{
  "d_model": 128,
  "norm_eps": 1e-05,
  "positions": "alibi",
  "parallel_block": false,
  "beta1": 0.95,
  "lr_head": 0.0054,
  "grad_clip": 1.0,
  "decay_shape": "linear",
  "final_lr_fraction": 0.0,
  "steps": 5958
}
Each number is 500 + 40 x the weight over its row's rms, rounded and kept within 0 to 999. Layers, rows and columns count from 0. Numbers have three digits each. The size before them is the row's rms in percent of the matrix's.

# layer 10 MLP down (transposed), 512x128, rms 0.368, rows 394-448, columns 0-127
092:513467458459503542486541556452484499528485537460508479465543398502503480450470516506528505494449410518490496518562472470473526549457520503526552522585475524502496455541498509431542437561545499514485565382436558513490542532482535461473570506544539549530533544485534413516488460490495494421465573540531498473515517456474516497587518507502512541512547477486523532538474481568476583481569
110:502512471557520499538518524465462459588501522508480508444451539488510476500511515447463502467530462534490454394518493513513517524494501584496495550535400477573539586528534603482464487468451480545524462556508496487557521518486510463505530489508479442537458477487461462550543421511463532436498491544505408493451529555482572457542484505445440488481489442486544498570547538458437457499463
100:492544559554526529484400514460430515419487426566484442522474492487479474517497551514488582554528410497488508475422424513491573467520511542564465528520558539508542502482495546493491491530484523493489441563474418529468468505492501438489542458536530538488504467533545525572495443539501487453570510528561466524464502480551484558520483500456445478484520512477458507415506497458505414549492
085:490548541508441406528468536524581449551514561489548483537501502513517549419531565551449462445460504494489488480494501489498436514507599445490456497515450505588493461555545507495574465485446525510449560530521510521482519513554516518511465489443552432491525611506475526497477474540521445497479494455555547490467499474538570565559500521510513553478449551511468495500555552554543479468502
107:507562518520472481540465496446528463528533460511505615495430461433485526486544576555464527433489528421478482540498527514462479434484596540461488498499431488541486550511508444503468476486508513487534558475514526408433527500560531506476464562489474531530502418529442512452520556496541423516540519476457500485484445488492465464494576531536557462477451481457516593495508537452510499494543
100:534502439546437497522474526514480473555464596513453558534443505436474483540532481513550497486540432501470453467457562498472492491581452568488447533573464554466532483506490511482550483467459523441542497460435529540540552588557544490484513554440497507493505501524452488528442463481494578495503491474423473515460504583439474524493489450459508415510590542469471534499526466489498535468508
097:506456429528481408555483473512506482481479491521554458478514564444463456515546589578537482502481563570494542458484453488538517458485543478422575548491508438481466477541384409523473476506448450489449464489486439544465486484473508533485449476542548548514490506505521511428530526548492450498493498528482523512542507549485544468459508403536525517530483439472540431486533513465498516451506
102:453441469440578469412507522495485483493475481427500511505528465479533512505480528412495410478528393467478480493470449454553512499542520552539541589536465469554497499519468495565509497542452537546470455485534504469515474569475578537456517487595535458502443518468549499479498479450482513531507518478474533491447560518564455478494503501596543482519510472535503488508411565483472519543458
086:521553465500472513480410471530467492541547429453536473460489474559515496578483496556353509444397518531528477520491450485476517453551485479498524456515483468554518422434448510417552603491449483468467489522466463540456507502452532489455528477525480564479543508474506499473537448467535459508441452483480506508506538554511527502523492482498471493526439568456499533503440540473496505539453
090:481418534459560525457497521457496441507484527480469480435539562442534510488537416517501517555502458489463442506520521453475470462497481396518459494472477447485553489505488568560464468518447509487518525577471507465483464576471545479508495502446472453476509439497500521513555449463454520536538416526406542512473479436505490575509537464526451469564567482490519528549415440540474498536487
095:527444470471469508524476459505505528507509499486546475438541517502480419540552518439520487432457476523626452511502536534496523496470501476504505542439525414522551469480506480490556422586434514522485496418572478542554432499444502542432535501438539510495542576487522526494499500441500462572471493517484466514459503531471561457519541505529521516535575438472513452527490481537507431513571
100:461486540467486498425513518474477503563546515538435511553524400481585448440497487470539531517498493560504448442449440453470522483486544488502461505497520572485549549486479507515527530548527476498522531505468519470425526504508533474536483548543462469520568590432462508505477565459500451526478501547529438446461472393539487535415458541513514460534493463512516478618529531507523471514485
095:402452483497454498512554490507481517564443470482556511599461426511501498546553487487488472475530486468477494489521561520534558592531417460481490520454518472469438471483526519504500453505521439473406469513497466523552517542470526615455531526474502458487457499508441497420497499451496517510480490405502450418478528465519522459506477525449530470487485492540519509486572552529447486533578
104:488479491523459516539536491452564483467468521447436525475501476478432548496588513522553519458472549524486533505498500504511494490484527473448495450492480442487540538493486472547450443490541504516561541482517465509486509539536435472559494466560602509489509458517518496550570486478483482486476579557498373481562492520469479501542377477498546543522572478535505513473388455487509444506437
096:539544530456532559529518484540512523509565481502535529503558523491514437457535484538552539453539552466476447540457488483506533518576470462489486484458485489493413502507502504518531477525492462518467528539446470543445509467506449526411482528559483512472427479531521462521557440534475485504502514371562480510486506515493432437488492378482574547491482485517367533531518488516516545525538
119:531519441490534478495558478497489531520471460532470500455448506450604584498550523514526498503462534512542539469488459489538500468520523463470527541529547491460471463450505465498474571499594557555571543505572486429476509449444482504510447448476488456493480532537575558407532452501481481550492475571505527521506511537483532458454455504574510434591484499489469490554571495513476543426507
096:418486505452449471535497443518447462458504486490440450549459499469472478528496453494479516508522518424496518509452507470479500521585491540516491496488479496474456529476492456457475448460520630470503475537480426514574472531443452454486586469455423544491478495521454476400536519548517506577506454504428537520471511452544542514421537477514537476479540546487391514458507481484515500533483
108:446462491580528565450506479476497500474510492526520563467447471491479551510469448517501584442570428516475500469456510497548514520451461446486414509479580529471568504412515488494516479506552544511491497505518539512443469457510546500434447520437542535530491481425560515535516492478543492537537525442577505469475473475389529504517502491470517553463504466514607452439459490472521526452497
087:493449493476558493433504514500443476443513574509496474516566499557419515481520463530469525554474459440513547419506499523509422494538488405492524451481519519415473469542453605518500499445512471467554531467441550551521510517465528470528480465566532517496516541534506506499486470499558454526550481493512571519556524403523463465535444465472561430483516579542508524519523502533537552468512
118:510514460506494436580533490448503525504496555497476463447543504476595556438517559509448497466526507433471507526536536494546453505501586469492521387516549526508450487463540620533491523542522451532574573445505445480529462515476491530465478570454546512498491552460534497518502535504561454511501488483480464513528488443492501481508546514538449500529444459534527456570499486475458524467599
097:484539494451484545497487493458442506510429535454491400423515514503454540528461458476445525435468467563569419480464549534474491525494485497511461531469432488433505527529475552561421480537514489573502507489479497525570534500530559547516498571488485426512507516555536534547546546498510513566469514517446545549518473528511475516573454428499469501509553490482525534617503496455485546486539
105:504533491521498440509547566501519495490463471471506450489523470511490505559467503527479577572434529521486434546504490463478510464484487484596505527475510586458550495445542423572515473485522443474502537552432458511577549494509482528442571471434559530489495514545498406612444477479510529493525476532539451460434544474436485547488520507524512472450495547496476512447498493542542500429471
096:565493549446535529496451470534498561509481514526500563474531493565496523473531504527497502503498495543435423505525454500519445509440449560524471523483525518557494466548498544447552477498536438453429519523521556495556554437454573620489511567493502523507458438491567570429460500472426481490509562456549497483516508505505483477499555525396526468516481439530531508529432470510508499551527
104:500509522497579519539445504455474570526520479540443531510494514466553501576607507437479490437453475464517507593521520533495603543465539425456530509534496437424506429519440545464513538468528523447488477519574433516496473475508505548526437524527508541523567510427525503524463539496566504472510487471515498486486464505433486478495469465444563489459521561485525457507490520525560521505425
093:479539472411503577464495514544475498560430562490499493475526481491551507498513509477446439430457461556592529573463490436445446527550462450572471480444494482485490545494505487444498522496513496480511521511545546476470553536519510537482498500507555456524532465511532591455432475542498527519500520434512511477450591429454467556457455495528534523460553523569509516399533488532502477518529
095:545458523510460555484508556545519506424481480539539478473516458387545443418489478493512478504490546463511484447458465474540466503532491517506502499536570540482510492434411454482543525486574457431434545497509500514393463507501503490440518502455518439495437561479476536509577567510508461513542561579478518452548510518576506460538478515463503517508478450508503576555484476441471478498510
097:558513423481460544524524418556499471445536477472483498436518525431438503493515471533492554569557430443552487467561533473521518460481536413556486446541476491536452536451462539532486572488429505554512495463493509490477479530531534493416475526478487471427536481479527468534435465535528498507514473543528516415556502516487583429535510427462435516485504523487488494511480480546418529499485
094:452499509559454605494490494497481488489537557434539485485561555519488493428481517544497476581583426424518539483513492465432530490535531478531560488502610505542549445539536496523490481467551547494447520467493418527506562543423524518454506536483527506481530442492514528550471480504498584487547484526511533481514469541527520419507505545567508569440495537486475473449551506473514454469517
091:556594534494437562530502522524576508442491543420563472482429429476535456440421540478547530426538449527575561506446517435469437485494471493504467488561509534448466465485527539466492526414532453550423472512427485503493474537569520507475486504456438542476463476510526530499510508447525495456512492543472502525472498508538524488441451430492520455529503479505507496511514499572449523474481
119:444493491503489516545479565509465525544476485459493459554441404465514554550554513528377507535538520494498537526489495514552439504514461553451431463545528505405520513515479517545570436533493500450498519558452540540473456511524463461609472540467501571467517465507499486495541515519480505477542491581483502498560437545529449552445466523535461566487420513476493484482468471488461526463478
103:557527540495484489447476562487425420510480471565510475492502507455530500471512430504531526474485480468495517482486519462520439483566524473510473497442503512514546507554544489478422561556491609505526595543544508497474469492520545504507497557479449440518460390444567494572544517544513472511513443476497589523451502463547474498485520510584482545476582537510502545529575522497447504525509
098:484440523529496535547522556480535459473475464520430481497494428458496507527393505480495502472535488544516516492522514470442505547536525478508457624474479465481424458450516556437568557475475526499516481478538505501460514518488522458512454521527502548463497566582570486524494556489502571534587498437445571540489473476529542439464481507571502448521506475491517463507559464435447505560445
090:496489486513482535577513484490523503472484426551520409501481475614569463512466521432503434505482547507529482439501416523504530442536434575495419480466514437472502518523432553457422528496522408451506506572477535488501506437455520445430565422487511498516493529526492490530535499549511481503501488516508516547508538491519456454507556482478488484511495532428536527482530492594476515470449
106:541454541447559501467480448526503507545536551513471475511539496419472528549499544493464498484489537512484579523543526486604511514531542497499496495510520457443455476452460471523542485479469526544531590503574506524473502481512584565480472478464567543479440454500503531516493436517459439489457444488418431495525500456413493508472405502495475425462431514428466531516433503456485480537520
094:478457547568480477450438527482467495516465554520510495503546508497488443559494440530485511515454558478532510428516493451502488464510518500493413553468423419508504511519521518487523594549505526475463525542504555484510499539481490467514508421505449490498529493420538495460506519473569406525514530585570465522474493513506541571562496433460516469517453528441433447543539483433517570506429
094:505490510542496462520497544478445445502455433484491475490550542476505512531452460543450596486501539505536569491460550489507450535547487507381501514419479417555482487498535513489578522598470433503438525540481531493483541503500487498521438457590511574546478499550491535513492492529536542520472446565472442495564523488530446499574519500505529518402505509539480495508474432505481453492490
113:484512546465460510604526504451525486569500466468491490477519548535599502494505501434483471466535496489459473506531474470523520471554550524498459476507503538469471518494474463443417531468426543545519449359531464416459526507486513458459406476442500482524566515544522590518467479503468489508539501522552557506481473469467491569432516503466507429536571549506522435495462490473493497507503
093:423480532480492544473488505460502449569506580434494576468484505489452462475441544572501426448478493474558508470536571484484471487502481544437527470445587501514515497501486502491514494511446517480502434537460495519505532524474556485417432494486562520454455576540549603475407474494506496505433460479466446512471510527517510512507567411518524461509525533500514480416486473538525456507520
100:468439574486507538550497504479490549554506502493462465496558543410488494545559463523469493429514469456511495499580551521454542435452551456542495427462504509428526509459506420496498514452522465515489494397470436571499556530592426523463508489461509478506526417541539487435423512488500545491499491515512522505474449540465465480479501537534490534450573499562463524465517472529488484442508
091:484427442511530495476537496514434454534468464487481499537485419518400574550484473555472469500482575533547570473526475484506580525443555516478560525514551535491506450556474470420500500455550564458508452475429473483575519534529495503486536467516542476495502518578533538505403487487521527450489472520541521505495475524463521559466485530474511483518587502486593524530486537494546426488459
092:525511483472542518526467522522514498592525463524556537474560451526434500483529537509464439521554433485476514475538471508554530511578607473534578516551528415525482553420516559507452571559501568560491439419497571482543518528462424515484503506540477521503519523552461456486554500525493507456523595522541532474466481526502512448430490552478505509557501503528555470494501525497515513508509
111:495483509487472484444477495548487444492466454522526511514477489562531495556425501530517512507545452566466531472367437418450494462571492514502509548468468495471499503514526563422480502447490521491514488520637456492512476513585567523484485526465459476561584492506491454474498508541503551505541560442428551526447560478425489516477532487484477483522546533456533517478563462503494518490517
090:510583490578409520456500530546521579481475492467531503500509500462487496487481565491586553506506495544479586515478555481547492500490499543435489537549504496475499494480478498549515528496457485512575507439487494537595488565485555504529608529510517555517433501521451586537505450544574521479554512481537448505537522473496512470536499485457557571538472459502451445467418475492439507509539
107:459449484447450517474500513435425491450459503534520516461476497514535523473511541501585484456488448486463458526448440433465516524567504400451503535442442470508522494511466530547542498568507425540500480543526464463515540456592530492485526508543498500486495540512486481472589527515519442580493465449609497487519543562486509552502499433525475492496582526419511465525455453527541510475512
098:574522439509463560528535553505447477473512519486480494517563566551471520506493564471440418495448543470522496436501528521478467426582500538471535560516444482457473457506508573450466534479515493583587505448536440527501532482498523543547478487497479492451543541617527499484476443438497498447492506491509447543528524503514507506497509509487521543587531506516433451517504492473444588559499
093:470477479456528529508471466556506459497501507462550540490466534521456498523525544503431529520433485522496542469533424521560492431503509455521563592477538593557505502501460536490512503537518498426453463466431454478459528518559471513528577589521598502485477506512535524470461570525428490494449478484582472443478484480476512519511469504538583494498465562555407478519543467517530509514454
094:508490499556495501501526460521490553516511594516461549464456492560507488469472478550470493513486509554487432473486540493468547492464456539512490406469578504475471568454501522464505524519554523497561540545504562481450536483569448488473463503453485503496568512421548502434490548503475544484529504441473519528509476428460433499485475488551487578473475440458433372495440583528492461526480
092:510468567502538522473580515455494560534472507516443491532471441561479465486497504469488574479541470514503462505478519415512463565459539606493493593491530432490612441493566514539515489520490473475528471479556587444447494579459513530531504521523561438525473532529484530569539509550490500501508448479503431533463534473465526479548494453512525475570528544502523463474448500488531542476541
087:459485493477544542532540532489490539522455457496489472550515537535561528481447565530460513505492527518494551482491520517474464471543532555523474529460555436513545510573506596434480541452586571497537492541439518524517448515456504509551483519478553502402510565429574521487544439468519492449447493466472570531523410495534515515528437511572503489480533455544474471454577514455469510518542
097:483518521515521486563490545493460509457468466477484436487497542518445573499525442452460489581577542464488522465507431485456493493504513497534478450519514465508407452469526439492436490432508550511534436466446517509565499507551526478535402483565529496498473500485537445548511496504465507442420457497491487454509503496520469530516493468449429547401521423550512512469485561579554574505502
091:478549547508524546483503479501446517535501542504453584536459584488521469490510487496518495546511481522536489498569460481404507476506533505519543508487432505430482430527528421504490420588496433608597517462502568484475481534573462543468481471471476522545467463482503485459545482530540519516545481422474476444527526482499454502559563508485465575497457457550557541476468450502479483502523
094:514536492525473508448490485514523409500551500511446562475469432502466447478540524575478488521526459503509495424492495494575549478492479470489459502417573507538468504476480544486439503464450529498488404487524464472578506519476502563468413532475527537493532476513476559522504526534513513526499463522518533461549491414481430576468512574494504465472549585408401461468503519489487486553471
109:535531469473584522475480483424493513524535484506542614540470517552525528461477546494481481558521482417531503561576541515499538478495408533587482469527448537477496502521518447505528504526506497455543480505541467504509516584452580498515497423548550460539418530558480478500539484456486479568497531524470549523519500530517493533464558480469477527521464458403459579493457467484488459559473
094:565481527502499455567513567570505488516522484506474499564473468496534426495533529520512539529437505535486523486518480449515444523493469497558517563490502530593527486554520491493525493462397476471491528507481474488480496507567437509530563458488504511452509510479461481497543402619461553402432489518475539511576407492538535542533463526542474468509528513445511462505553537447480458558510
087:543462521431535498451528500512497432480448454575536542494531392534464523506481478470496480523529465526510432434463559486407539524559545517503526570529592455552535480547524449531518483503487443552530511437537447491437511468472497570470485535508526427455529461506539522517462502540465465553445556507522465528468536515466583459501445550513499488507536472473507573497581501513523522478490
# layer 10 MLP up, 512x128, rms 0.342, rows 395-448, columns 0-127
106:554517435515545538504525474428493517515514520518512529535457534475527513441512565509449502549472503490440560543489475453501503419482446535519533568464374550518502446475502428562529486405481481518473543582487467426491490549513499502549508480457477472528466461491474485483524433469554519446471495553401523481496542530506459503510590494421464549564507497486463493571534533497508475489495
092:530484492497545468489468496487558505515470454399589538493527532462461477452531501470501519491528545477500528530499487559532511476515559544458508492444566490514546437570457450513436519522566514520538511468526458485516494514567507461545468466462513450523517549560433552483492549512408476454465535478529543456499532506533446506532480567462541399484503440551464400424463563481508510456517
091:482484532481494421504526453487550465522450585517509512548490538519463487518575548543550500482462589519489491593500493540496472506490523532522529478512511439601474539540487515452564471437545519448475546503483540520466512438459487556525458515476512455597513520548393539477548437538575559530477543533518533548468465523539472521523455448479478421525499477552477508509553476461535504474479
104:461526445536514438435457490495513440501536481450495503504471581493462504536486532514512511434578565473494430490576496445508510508508535549518492511551499499470491483480530493492511495515527555486536467504435456531550444508544514522547420589524490547489500546474459497500430543551482469468532449518415577423461511549467532532539570528514504467461455446508503568551496442487411463562548
093:469499564505501469502555471435418481497568440506490478554588550533559597495502472479489479456480478483461493434512508508508459540560501468495442529537530490529501576444493417543453587468531510570540506496464559471493512519564509523463497528458536452552476538510529533477509561501513523452481519586495472516465535439507478549437422506532445509548487459546560442480513474495477518521435
097:502488495444462522465533517547490483554458546492446486539496529496504482488450469509559549494514575493442475479444367556581482492500420485530494460533405530450466507520549546569473518434557508495518552516521523468482457515457490487503551451449523461463438479579512523447509537521415486544510521518542558508553484462422556522450485527478442500558481514539466524469464508478435501492523
097:536509522436522500535580560490448531495537500475471525566479486504511549554501522488559478497540565508491548507382546529514540428459488498461471506504541479538461459477533519531489548466440534452507535480530491444468501542482432499554473538457560464564491532481569500537512432560484537515507422486563569465597463529478516464462483497459466535484486536474509544390495569518489532540516
096:453484516452524507420544533510540540454450553565513512493507540525483529473495529492590515498501499517572515442502531456503552478429532497556477523503451522424446574507477513564454485503503569542533521449444537539569546502543543484502447568449487518547477491518447480481418572518457558513491544529475425500500469479508505476456531517557432467493516454501491418588508556543456480485529
089:513556503514541473476568501533542495418519539477478501470566427541489538599462488480522465470535549471513485552459545528497589392485483482533456469503462471478553533483510480455423542481486580488476426571461514554504473485453483492410512532579523462525439480567490532459508581489503491471422464512483512472531520488523465479574528506515511513505421468533539474522490478499560500470481
092:464531526546494550449517521510511502435498510495546430451541593524492451542546514548511542496482490498534584574558457486455456466519505511486475511441451478470480528549497487450549483523565538497513564474466439552485455549494519444498494469478417478451456529492551544472465513449407489567500571487426538557533471533450513544500477474487497507419479507518511535531557510514434572483571
100:454566379513452443521496478528551490498518557522496541543572572507523491443569519523531456522478555462540614491483487540525511530483499591403491560522460497559467412516465548481467479491476543476521499500508512569466465550530493480521503438528500558528479547538508489480501488539501536492498494459420510453495455533519446459490561499510538527492565463550526528515462435535446539505505
097:459457531441497517499509537485501553470449493474480538485500516471513547457580454474583492451573494520494357526537468512555467521451588472521515525442492512447475527555489482504513413506395485491521502507481457465515478536532548488519506460493494575443453462517526571453541482488486503530502560442477539552479531554593508490439584490490486509535508527488466465495543439530540491523491
102:478490594475531552456480409525564493480526480512523436473441505447482465527535533495505517545419493511492516476546447505494507465517507451554447582490518475552466461531536510574573436460515541513548461569567622507496519496545451445541525519554444563444466508473490492546503517490499467543488492528519434484484518454511615528486473472518539485516516555524535549465477549504468506497519
097:533505485483522535484520426459544515495461541422480509503499588423458530537454509483615544546487466501476602519562530552446518528541466457501511508461471444550428438455526479498475495535501477521468476465502499481443515454539426439491594529512489518478504416517510506485497449445485539540551527507499487543493412504503459461531490551507516439528478525478496418479526587537469520519518
109:548523538557518600429519459520494474495466485502479575504494558475537455567480498460476472511510426543512559471495430513459524482530501489494475415543498473530432533517517463513495513458538486496461582492467512479589497495432539438511491458480479491477474482525515459460432487502425599460466525493474508437444517527551523521451439525553455504498460470456516570541542467451561432467451
102:495514558470494460497512452550540444484523504458447535544524469508537485461504519530541460544545520492505479562553476547448465508445577529479551462534480501520513566545487559478498402502470466492493463542487579486476570609528458541547490560461549541549495543445536501496473514476506510494504545491554557439445487531444529562502546502528428493425451493544486461542443433485433552489476
096:595535539561431533474478480517464464543542507550531476510555403524503484556458451512485449491435560512499528527492486518540583561520450526463437496519511472473451561515499480467540511422455533555492493549509543499453477512520562518510467453473595431474464484426543458464474501454486436538532520471452455486536432531540536527458533488459484518484468501540501451521495553484550535534427
094:450479498504421482550536521488466503545537482472461524458555520507507540409485555494543436544534482499414458470522531451432537547469527607435489448532506504520419521474423491537483520564476465512473513513503470546548554491456464451523470524421537585561447497496459531528509551470533492506497594487522505456502478502471499491555515524483545455550458522483538455514477538518558487526583
107:531443491475483500574543505519496487461556470521549556436513488492568531515528498511538502526432521466565483508602523520468519479429547480485514424499448506473475516487472484503510503589547477452491507531481526443499443537529481498590525509475585525515570484409527458506505529534517467473523443470554497434468546554515458513492535437502434511441514401556564486548492485538542440514463
090:430526486530508436446517547457438450505534433475546513498557547520471455497552431581466437537508541464472438574523446477519419506485489416515515488445446517489407523525453455511582543574489504522469521496459443499514545498454507518517521530491513523439506511480543518421562559573478518539468501472495514540496473464438506479497488507465454491454469516487521440517565528480483493488584
099:504470379508479540562457514510485455500479499512489510467472504527541511428533508444531533490467466452508526447511445493473553511517512466541447493537533547481468539487509498444523425437485607467482491568538468498548484514531527504462433515455503492507481447522530519491475486569474515491489483475561569563495512534435518527542455444455525470541433587475471517454535513441418454528612
092:436525469473559519508502558516436530480459478467535488463450539474524497514499529485463550528490557492520498471505535540475535510516483454426449450557468461530508498520471486447563534469550533546420538514552490363575528516533536473456489457490551530455537513516485458532525484509540489429511521522465585532547539518519479518475455539443501520494537517457411466578560593532476430495488
098:513551541542444529451516484476532509507374468482579450476471516505429489451470501496480492458474556480582517555548443503549420464531477493505513456540468587476469489574499478536480484510570492478501506439535454498521569560529502528490471526506482486432458531576531487455482499548447489478475512457498512489468502515539495500481446406410461541443481510428506500488513523416555522503467
098:559529446489473502525563546523510483494527462532496543557458451424502464501511536455479502482532472491494469513508488462518528522438537528498494551497452417446357471534497551508502500438435504495485541449427508501468444468439537470548567505482516534512508525490504487530511566438624517490456552472510544522564528536501562501488531501609451505507504507475504526469518495441437428516490
098:480504501530552516526504531488488511436522546442511506522555529488567545447515432525491516507496482508462519569553503464502420577554431482545525486465481473482496538418554532526509474504528526482491519480451524509447525450496496506543472556479513462506538462460466541459538517507495504471469491509453465411436489493468440508533521631535450503459552505503420379601525510501477459492435
101:510483488514500497477522525497441460463496521420478564593513454504501524544522523547533487472607525490524543538500449562496532549494526558457527528526528485432472507556488505529534476379566521518556500442498493481468476539509476540520526518506569534482528452468511467524515475581510511468479448488413437557559448531489457433517403425483471536539513505519539527427474480504538465544489
100:532494572485504446450544596448491559548518470532480486501469501433556489497543546500524533485480562619441533511516499554496528505474551497501443525514411465458493534469520575489505542521485472495544470489493504446498494482541491519540481491516534462469432516536497558559496529478440514438427421510492489521544525476563567507560534495448551466543489534513585550517505496533550561583509
093:548434497481550454450515545506513527495451445515435411551514530519504531566569480549421489546482510412482435494543510541528518496518506498512476540458478434606514540553457525536490459586517541446478480419516425501451517483475551545476451531526573493462452528462485526525432551517496537508505509546527507498469494496503507530529434526510478566439492551502506543488534503453554445473534
104:505501493499460477492459481499507555479481479483466577451528464502531524529549538481521457472444442525494460485520585577486454526508440559477449508469482485514457568476530513532550521505538455468539466543511593463448501537496436455492455515508493546484397452504454499535562510517537533485464508498470408490535452498498516510455433581559421509566471601595497526513497476553515472520507
096:529603507458421476470468487579523543518492483495498490480574521537549486510503480534471474448502547465500439513417479598458502490501465513481532493494472533401492558558596532462566465517494513520556488522506427506510453472518469476591530506465472577466535462478471494496550488546484425498535468465487527499520510554544538487489459450443472517458489521490532489518560565415540458537526
103:501598532545536596564532514533520523511535475504485508544488428472565516471439520419533468611524542581514530474486482544490397557473506446467483470509493451520504451493545441507520547510455520576542500501525478536565526527540479495453535504494527483463479525563514472506554485447490531552518531486520510516517437499548549494484505516594488426534448441519472503507542516461432543518495
106:500457526520488547564541460509490569506535440537552477482509433557518474479473479470462493431496505517538482411484460516469560557490488643550514443492624497538502547545412512511536525542509470447503537595492499491468477545507520462503587562470495515510506526480472508495522502508519532587522514499518529548512529534551528483494479468441493512577515510451511498480499518570471516559547
109:558516528493451501554487460501522532491428464521381574486439470517513553473532425544477530510512547544538466537475543578506527606519510530477457435544442510538465454506467459503502493527475501529458549524529517459489557465550555531488439470520507513538464555485442582458549467530467416491496449530507490492529525517531470522487469558491486485531533531502441520420409541485527509552481
101:469488507522515494475501568540450503582509484533465599517429501466508504513522508505544557539467507505535474516519416606422483589441435507519484452575459553484490504534530463467524527507492558463494525501533506516554492543536457537464524525508501546490514468474411504475504521503545498528462489492564433505504527453574461531476529499511436480555433554478486488496412512442460562418469
104:504507542448518522518528480545496513501512474552448521542430507477501572491495572431512488487516488548509568538482428545510549486487507510606507487560544540494512527566453428527424492459510508493506513493542486469534502539545471472515517539403525450417565528520481487499510475531489397510483515494540498539400446555551476494497422545506468498573484536488539560461510529488555521553568
100:492555530521559463501506507465479548502518487512494506475588510474505456488554414433573506541491516494499536438481551567477459491521551496492463441501440519540470439458451506464502533497468581468520501473480515574532518505540523519527458491456537511523457499464482496488549467469502450474541503531503589468546437447596526483476446567458611500515509571458468500404481550538445549526478
097:514542478502387474550544531522446530518512518520467549438417440554536515465487457479499489558489476472437525483520453483587432515611488501535472423562458504472480492535537488466552504492549553571481526473495551487448480513494452504499491463543540529463513487440490501554499549508489534445542481474527530487491468554494478487434520498444475523467490445497432594523497490586467421482497
100:495483534551537432544537411453497518483513485508561475478477515447614556465516482497465459485542578501562457493586522499470456522517497458530453467522458520488500491565558502452529501473518522526554600511491496498502593490501510439588505453479461508491492532539506461481549506431486575446467536542518504481454557549502568484429561462535443466510544490471539471470475443492480479529478
102:555472521465487545504457490567517538405489540456401558471523600533469442506480534479508500489523536476578600492476525511488479495479444453471500496482521484494518541466488549407488462551540494531508560501505523506570500526505477430419527515453529503534500525498478478429466447549540467477554477466486453487549490489493572470559536488483447544442471557473466561511481515499490535543593
096:486537496566509517502558524491547448540494528456522509603545471443480450509440515492570470451495502448449529529482528580548551472471485473551449460505543527507509522522535499539536493552556405513526467463517547524540523489485502462569546470533434484491456530474533517522532485481490556523570551519467467512520479488506397561503545533477598486449448489487491506591508480487459458547586
107:462515468528478465494487548487521539540477453487424549514481558453507519559549459525528586512525572515449482474463495538528465470483487560480482420563547486433529475606497490520478491492530469491458563498543420466542558513498491568543508501492557549574451433535495444473530518574470467524476499521456498521509526490505556501463501463480472386545512560483536533581501571490497463476490
095:489552456509465508536502490468501566495454468510463498528539527507535552441477520415627510475415486486563527540449530456515487472533565513508516472521472480507458463555483496489481496481557499440448470503494487517524517471528481542492472508552509514493565525563563539520484559542500552561524470596486532462488428414563456547475498503579526426515474536497425498458483508468421462541544
109:467470482496506463493460526510533528551490481443433455479555518464516563453470480491509488534492511490456531484538518469488417568511489470438602568451541479550432519478561565476506481509554465566536473545507514428551606464573476472394542471592489501482543487532448491517472435529517480470539517451527540470474492516501511463578522447493454478450511479472511453526501474524485455475538
094:565484437547486514570540428552455515435506508452544546496530449479547463465505532496567562531520482478502497496516524521514439492513493479402431494470521491515468531460491531566497455475563586469452531480501513480463498509516489530504447500515552548461466507386584497387520448488510495471491511422532533524498473513470525456501525490510502553486494392485529547546417486484468497482452
096:526527537429471517518518504494531500488440450489436500487521502509456538532470484478572597486439456463444491525530479505586477454524482460490478500475489508453455470522550470486520524560457558513490451479525543500542474500550494461567538434505537505475503572609487479490489512508443464601558478502438551581538452503457557533500506440511509502470478401533525568464457477553498562530528
101:440554530482520496505541497489500510457518451452562454444444498453507493532476507472474512518559423452535480568502468473524508442531505459480500536536490573569531456564505451554485509479463504505497561435437435487516567547490511444491518574591508558473517470530504504556533545524491515450464499535502459454481498525470557457567391445426487499516491544507470559480458513489446455480420
098:481544533537574556460490430570453564457509493440518499495502510498526505506534590500543415480495556513486549546506508485467516545558494487552499428527471536454451504495492495425480492547464420557466516419478539458458521485512397464527486514508513508447480479514479452446462528561503545512426496489551495498529496519531442455475496518548481551502482488520508501459462383585486442493455
098:467563525471471571497569425535515549495497435496459502466526487521507541442506519542501446568519522543502559462506526535493502559525471506506508438514483545496503514536449506509471528482458474489507508489482549527623396501492565450502508451444446492389507567456511554434440475495564502511518544533526484548517481525480514516523458518554557533451472431496427557526500522516412484493529
104:458483471487559516531506480550548486472473523410514527501458534506547467526445512502526501470486527518513470572485541586537566491540532517499478502391515426570475569561496560540503493546445455432488514475522474474469520548508471483428540468432415574512530497537423534525519567532482451508537495498508485489545522501434562465438538500543528463573468552541458512503450484507483448480526
104:512442504529495558487564458583477493461448558541447524625497515563595474534463497469509493431504537452442511566502485585508534518570488547508490535494508528533505490534497513512463503442436514514438559419472458500504507547507500508480466512559561479581511474517534518528434497508498514426499523606496484524550524574520517502537454567493468542567520512460480482506516537521529506494507
095:462434501586510562467535523580479513498414482518497477548558524404541505588495490457519522482525516482523437444433529569525513468517575532430390533496487456514489505534503569496444519528573413495508535485537577503499541558519505495537509532491587457447461439513502510493568502429477518482523504492527455505470523491537450552510447494453503531465501497466517533467508497467490491515481
090:616454507500536436501493481506482449455480451429547562528521493532554537444469496553507530511522501495448474463464467485559559547482440495491446466579573501520502478487469453487518541515524487532478481514500446443599540475462466571478539453429474496516466492524528465505544486502481474582449523568490553530534497503427493447492486550525488477437512520495439482435406477515463468524436
093:453534536515436486419491531581516538522494471458564522529481499471522473494525512547480492497497489483534530564453528548513556571508566480495476481516515444431400594477522530484471509525498523498549471489516571500432465581525559518463470529545513496530494555472487474479449546431483520569493526453517501493578551496493527449443521463471547543475541442496476510492447413477576532477576
089:551570494452556512574447600537508517505492480538484493587435456509490504461473451534510490525532479433547450507512509557507512556442472478547514503511506506515421514449449416485578447482470539508536545593538481491487522472502540491565444507549538481449507462454421416533545410469502528484549513476468457473511483494535537479512488501480448501524527504536494566533486555524548449474469